Weights of a small GPT-style language model, trained from scratch on English Wikipedia: untied embeddings.
Each number is 500 + 40 x the weight over its row's rms, rounded and kept within 0 to 999. Layers, rows and columns count from 0. Numbers have three digits each. The size before them is the row's rms in percent of the matrix's.

# down: layer 8 MLP down (transposed), 1024x448, rms 0.0595, rows 986-1004, columns 0-111
# gate: layer 8 MLP gate, 1024x448, rms 0.0584, rows 987-1005, columns 0-111
# up: layer 8 MLP up, 1024x448, rms 0.0605, rows 987-1004, columns 0-111
down986 094:466515518481460390551531480584543549535532506463478466535551468537569454419545516477457578476520475515486457549508499480492515516498448510454486493524542479525491580542476544491472483597530476480499468550488496585507487471506496541505460505418495514525502407538446540549487515454488488498489563602495565473483523499457508528542533426460
gate987 117:586454531519490511505538474528446452496530466447549493478481503501585473473520515583442502474451535547521550468525461455470474474465472493561504511563533431506473544470546442504551531539477501491463544469518555497522522552510429529478489519490555487494472443574531535461479428516518463464501524478488558530581500460474483512495492513478
up987 121:500450528482444526499464547457483550468448485472541569584549501483501590505454454530506448544505582450489443550487462489503539537543421458466556497478548495483496456537469483484507442536524517520488543547495521552490520478433495400507493495543438497519472481449505421458445442486537471504570552531551502528494492532568443466459538466569
down987 089:532558477487479551483445448557501469506456480524451455486451494452507481489373471454420503503456490529517436486521540452472554576512517465508502437456447522535450524553442464464536479461494503516498488527479535533454536502581505567510498481470482482525514508466539532475486532520434495478541516554505502494472433515531456478518521475493
gate988 100:562515499534509552500499466514503543546435480464512488568487392557519469485485446489436421479479475531503437528508514483540529409544446472559465486554513538420514508434483475401509517544514472540457545470479481465505477549447408517571443476462498477446535500449515469478475540522480411451514512422590517482471434452450516484557515454464
up988 095:482458515468516532536548477504580506507520517445521610442421385477561580505474445474511462565465465527469432461498523479489489478472557469554506446563530504544503534497457416537534452486543454494469452534576484535522486498485555392414465500499485533532431541516486523540457554512596504539522527520515447475437464522505497465465553464521
down988 095:507419448504493498499500545563504505582443422447534468459416500501468435459418588579574512505551472474392499571534532492546602583500493540488460507486479503485506531490513481478461522469462580504493519500478476511508542468483501421435507483486454459410491500470521550523455529471522485514456452551431484467523490521508493512440487492510
gate989 109:492419503508518479558488501570530504537475532492475494498511488461519461476563455519499544470483495450461458470475552464490555468550504508498439545530482424535545490512482516545554494472491474528515531445541481474510522434497537554497464513474474603481451513489548556452497485566603483399465476536575531504510460509453535537538571466468
up989 115:578612465508479542483529473463470500601497513465475462473516459551531515412467508463522506522469456467515515522564454469421556518563488492515502532486469538457492459468516563472523555567514407504391513501513467439546520520530505482423488494515525531518525524557455475566487446474533516524460508490540508509535433536556538536466552478454
down989 113:482594461497465497470496465410532526548484461432548491513507519534471521474494484495483413463465513507490409478541466460499446418576434521546508520522470546476446446537474484392532505473515457537525538459461522457540458473513521430461455546459565582536452477457449478432516480503472443498457470466478525485522520457516446493442542433442
gate990 105:496473450522482502519428541526511441550470490450516503520423509542492529553613502523548416512494515501543472563553523447451517537447516612526494538473484447520530522473473574495523538503498525495496544521469510536424526514474524476551478503575498474417496521549493521537453485500433507520504551525486554542513494534490514525529502462518
up990 104:468476418470514458452463428512465525554484535494534511473468502522513451488465559467481519568501486448524517484466480464484507524512537475509465487526432519521535432489525471485484557474496472466504532519548488531553478465516460556456422484451546433580539507463471452571441449424511534523508455478510554531464516535530535605489489499425
down990 103:477578476499534501525554512501443427478547476526463481515485544492497509478533584442488494530458431493514483490511490495529545535547495536439484511480548449540487460471519515522557472513512549491474520559518513609530533504559419435593490524501483459519503441547551440450511475560501487477492502485538449520548510556546424519522467497561
gate991 105:437419430593414449619557537552531470537499502508431431526525502482452525453545470510493444469568567508530595526487452496507503474488512469510498484482472456451507464477517533459542516536444538421473512526519492432435432516552487555430518496561523480481510403472489494532490526537536493398500522446520556507527492497560498555467502499533
up991 109:478546458536530487570540469491508489504474454514508532503546448518451508493492526565480492590550475504536457431534473462512484468453467526498488524430458465468551551558470489489571518481565556431474429454533524547532486516510536521527500430529474470467536605471482491443464469553490454580478418501492562486510498535499434511450514530545
down991 106:461559554456508451528522517465518470474426444485427555555444461467511440486503459475453564560426510481536487495540496499541528502536529520460425429486491483500574550498513489456464537445530513497552477447483420536523505570502565583470423464493432481492484534536518461493471489506551529521506546509445526515563435495512552570461550533535
gate992 098:512461536426498538552519467462543482529525576386445511507538477482482516459539505532427506517468454517568498479539465420504517485520447531537440552544445555560484444524383501500571522534480498510493574537486496498477436524518439526515443530472519538530577439606430518505528534478467502536509436588542494440535456500563503584531520576544
up992 091:469511514526483544434515488521443540485456412495452542489481505461470534502478502479495524480541526540491437527454486470494522566484506496497533514531487538491469452546506491518489451451497535494460475414504550502525470519488577467519571580436456463512448543480495469452577549476535453412502469470531473530489469466488507443474534402518
down992 094:471512434439485544470479503500534541514534538553516546412535494505452494496563507484474540520488452483528484513527528437515528522502503548509483439539471422549504544506545610471574483482450453456500526522575535511555534470546447537461436478509580512534516499489499569502489494554491466537457510447488480512464504431453486445468415524548
gate993 097:594488497550458497565474511454585487488515532454507506551535495524441501423549500531563475518514510484404496535476529537476459506454531454594483534409462529495508456489498481470464539504566505481521623538451445526530442473538409548588500439524531479492517481464507515556473505493518565488483463488501583489504439422493483572526473465479
up993 103:530517501478500462522520451544481502528508479526536499490527575499480417562480507446502533499575482495550502550535446534449523593398532519493456550530492506471488525473450519515475464535569473531568480512571500559530563505529499544521477526459511529532496504570469481550495485530483503536492505470462579461486515424413455452431498587517
down993 103:532459573475507566418500469536543474413525510545493438483517427462451506548533447401507550460432549478566428552490422491507457500425599529440504474560528462428548533487530486504480379430478466485464445506514528493491528599520496451489503575501531488547500512535524483486465470509548520440535519482531525536587545560511483457501517569573
gate994 098:539521496512490484503462590446517522465587483419490437555477524454539540506542535546490515551525487456487499428518451425536529542564553532508435456455500496583566558463503531510571538580455526453542509511567488483518479500523471465580451481475488525511478550491563467408533544434463575525506468482509590523499446537503583498470492495565
up994 093:447522585424519563464518470475513502499456518548493499481493491528443481476455531530504445492460524499392539477535535511494544490547502558545451588555515473496524497505492512492480570536510479530518419518542397479521534539465498569553524514502565449477558550488511464539454537502526445528522490518537427463559504436414521555489545525478
down994 095:498501439508499471543564484574499471542489490614484523548419508468498516481539501540455517538538430462615530552509553506551469534470430515522463583508500505468451541528502478478477514512463395499493501499467533609489493526531497477519508433473421506520495494452496541486428511521522560487498356479525511478467484487522514507527480482507
gate995 085:508505497510441451539519440504540472536499499564458479489490487562450445526500518487461468560522470551504594439505493515513477516533511496520503517511489562520443510517496489489528601572540548450467468499532595530558554456436527540419477482510469506567469426547537535563458521500490383508529511512502492598546478520534470492479514515477
up995 094:496620556478475493512502501520477517513478468493463482540486473560492488496563438493515529461566429494466528485538562505480439444540515530464458538489432534589573541530513500516507583485499483495483495507441417521475441506552560471535415481473457521495464423503414451442548430481493447461504543557547523556533492517540512511525497532485
down995 094:565526476493475469551539502472555473466471531598439497502517460548505489542535552508439498532538478574498584473473465532515569507476461496483496488484499460512432529532465488442562527519553511456493529458560528475421512443491523471439491480459468581565497441560482499528482511527438487588485492484497534540520459543566501506469519541471
gate996 104:506436467472398497524480500465524502512538578488463503502462548556566463517520556501561486552522481503587594579590518467469454536536449526510559570443420405487516523485547522393503555492474457482510570540535539553516529474488506436487517526522500470505446513460526539451433590527485471481489466576494564506537522473468473509529508495439
up996 101:503501435505465554546473461529483568562468518532484508501433459550403487500469515455550545525544560498557486494533583545483498449461507561514459527475478510453426458473495548479527518487438548508486462529450487501452441436515494449531502516554490519466522477542509494480550552501555533508534486498518553478544478509555592443474405482522
down996 102:463553490573521508461488537520514471464477438479588557467452568483513453504571545450466490482519559506556519489459477505508545550501534513491470585531535506489491467504472530517469475512520526512524520399479484503515521471485556537483493489501531487603469594507556465523467538529511433528556408564432473482550510577597537447556483529449
gate997 085:465512492534540448466482551465572531531532500439542485513529501518522551335486537524524498474480532503469485495527427458566473507497445477594463478547487477439510516536488409570521522524594512462540517532481514550488484504465469514545478585535545477501519494522443499394469454479591470476486516541573527499575459444504507571488506510500
up997 085:518502507436508597561542545513510522455538481492623466509469524479511538459518518473538445489525515464483459404502496454537576474522487462499473530403414524479543465439434534462512506528488493519507612539467459493510562522515442518480449497518440558442462531463576485438554478427490482467497521523492445540511528571458476496478577541495
down997 087:460468447479508438478500490527536510439487494509549411548529419455503465499522473476456475518428515523508535525570442469532470510506567509478477484522525516502513495496507454490479471512517534426489532529529520538569481502499494496533456497535534464564480537454483565468453504476505516536549511488539509451551465428454564473549431473519
gate998 102:494508543543502516459563586465484501645561517560444506549436471515493504449548456447529475509523512499518493483462470473432434546504509475567509496490479511521518580491525521367495488494451517465535540549489484535478542453570534488466509493496431524447505533465458514482499542539453521521465486440560554478496527523488516509528538474485
up998 098:513468600466447514570425468493427473508578561455468526522543508467515421514469489484592529457506492518503476466464560544529525503479482494538552476522575417485550483535482476543500489509481522522506439524562470484502467516512527498460504544494508525467511491535536456502484507494415409614528522483483525480391513508465458491491509516516
down998 099:532505563505455467557525497546562513517446547476521432395508504521556424557470589440474534488515497482526543546457464490507537584503528577481466535523472438530494467495521450498541476467466484469486503485453470497510526494509506533526534523494473513525455485471469478554479500508469504455481429475518472500456542540513464566516583468518
gate999 104:490574508528503479481527521559516475431522575444509450473561471504435480558464543475504514501560479433455517527550517477480544501564495581472504515541562453526468561465502553480475480513514535502462497565536517525562442466477543571597491517509465580479485470539589517464520468569461434517540488474510465533516490494432520474459482498514
up999 098:502467487447495526536460490532495539486505492474508512456530500470536565447476527430491465436439521431413501493482478525530553572592485431459461554490457436467450463499470350486409501509490504485548471546522532453527443450527468610531500517528486556479482481524568518488480504538442443456489467468549463543439548515450526483472511540513
down999 100:445462502593521545481510519493493466560496487506470487509492539483454487405453502556520576539480472519495462526554502519470438503470485509463465466501528502548508479472510498514547485549512559468447478543541379466555512553508405538532411545535510553515403420525449530487486561478501524555534520561462479507488456464590539487578476524488
gate1000 089:497528447520524484421494372497471450535524438492485523595455502460484454539516494504493516518497438488590484543494492452468515538458572448520489445475429518434491449482488548440514555486517471411525525500533618466561494469502476468504476506535494487551563450574522486527490505500543449471479478415492498498578466448469481489479594401536
up1000 090:490461491520474478525484525514548552528558550521451483446544539540513500518519460496531445530484412462500506548507449465571525543472504458536596527508509474534572500524559504451517415523473465516493569444534529549480548466525480485500492552465471516462512516483483450523473548506546517526420511579469512552469504605496444523497546513506
down1000 094:449519516476563401473464447512481443567533430560542539610453493448501456534493456546512563485570451506534518490425479502487497543457539479516533482479445471494543489498465510419522579528521544529481567449559540517536481531483487503521485522575495480505441471545509503536507493451581512452528539451467522512506463466480511449487566429559
gate1001 101:477503538478481496590458548497462451448490497449539499537540514520483424523573434508515549496494503461440485517492452457503516546490557497536431531476522566494540532508486489446463492493546463492503433510502524458577533440477475519477501492538528461561522479568514448510418438488482530559470446431464517492528469488468539542509537480502
up1001 100:492528490522549494442359490442435529495449499484455540457520586449474508477470540449554534521532511541468555449524453508444516502511535434460569460516516447516491435439487505510482515528506574503534536485527535501500489461505536435520491505516496505416520531538434466488446449411512543410495474536522453508450442549452456503469512456478
down1001 102:555481521472439575512484567533536510461491533457572486448531509528512451536471480474564581475551512427499489492458461461524553550531503436431508484510503552499574550475485508377449509452471432535488464577490562524445527531537527442522558523476494476552546504535534470534491521538425469488492431396428516501472456502482568537536519445419
gate1002 103:466490524543484520506506560603448501580477523478544491512475490431510484489521503571497450556455471502465478574457475465529523483593515492463483484492482408547498573484545480515510520500457462486560503470544598532467473484569537483473467552533499493516402483460491468434520465508503479487482530542522624561543442443525455492588521469523
up1002 109:461499508532469533509514486485489523520490512499463569481484548491447552515486511462455474555520414478496525428479535505584497516479562490519561486417432470537553476507525473566516479536538480531499480513543550443468540497489490448453503470574553525562465557499414468500515455462494467536504455501451560546489529487529536470472505535466
down1002 110:450501519499469510430446482446515489468497524529407559444479540561542579590446465481441493581469521435529518526530526569509474520536547448557526477541464431493442502501556540569476464453525459473510485561499529488466506460452474432527524483567475480511483552450482505535523587495570482502491527486494468478525527479525528473516474524492
gate1003 105:514506485515498449530468534577522498475583485431531517477487514504453498445523465494531550463528469537527382496546524485456475514474499536489487496497561533509550492517457575521590529576502569443535499487491450432476495411539488393520514532521466532460491520513498512412541472501484528454478523438557580503538452486505486554492522444521
up1003 106:449479490473495596501436471469495481493481417508534530444544420497490533504513520455515532491523444460551561570538539478474569568580463503494538480458495505502530459470461571486492484515452396471506471511542563467498471455468511491524509501503565516514508546448529506557476421482454459505542468492531476450582542545485505474427463478481
down1003 108:495488458489446530477491542535466420472463422468553486471552526495511543444559492558449514526521470560526503506530504534496443454558578496523451556522550485484501479582491552456535524536436531511442478585474500461462446415553491513456447410496511506532521561501582548470422535533519474525567521495516490495498502531417527465454494553549
gate1004 107:549435478497473459465416458466519497503479493552494451551566454557515454447494566438481465442546463511570486496458500509464501514538581492527442509489533481516521477428474377433554543456485500503565505601498407505462524459513471561414496535552502539518525557485573491516529461497556534516493556479486504520535408432535462507523539587507
up1004 102:480453466528501527461513586555488501527492593528496584517534547536502491498523496440465437570475440496438549513442517530456510505505492531510565525497441499527514499554560509542432537558482484485464482505429479513479521442462499505525426509525401496474456473519477489527563531406583524434431526503563535471444494497547446491548524482394
down1004 103:605515476457492418511563459490537473465561504532456519440587462517439568475495553457435506511508458492499513489433527425439451541531473500460525480530509530481503532557476451488498421437497440450543418522567465498506494444502485468417541459550469533527469471507528464526520496465608528492539520474495523529535531535496508565377490628498
gate1005 096:452436533439421523496513471555471463504527522487512537500518452522461511520514518444547470511436513548564464485499458402470486570492436520539581519464494503480452467484472479504501483486518505471484514508504450532462508513544541385456455564529472479473561468519539457525549504517539480585472576465466461516481515396497482512465462467494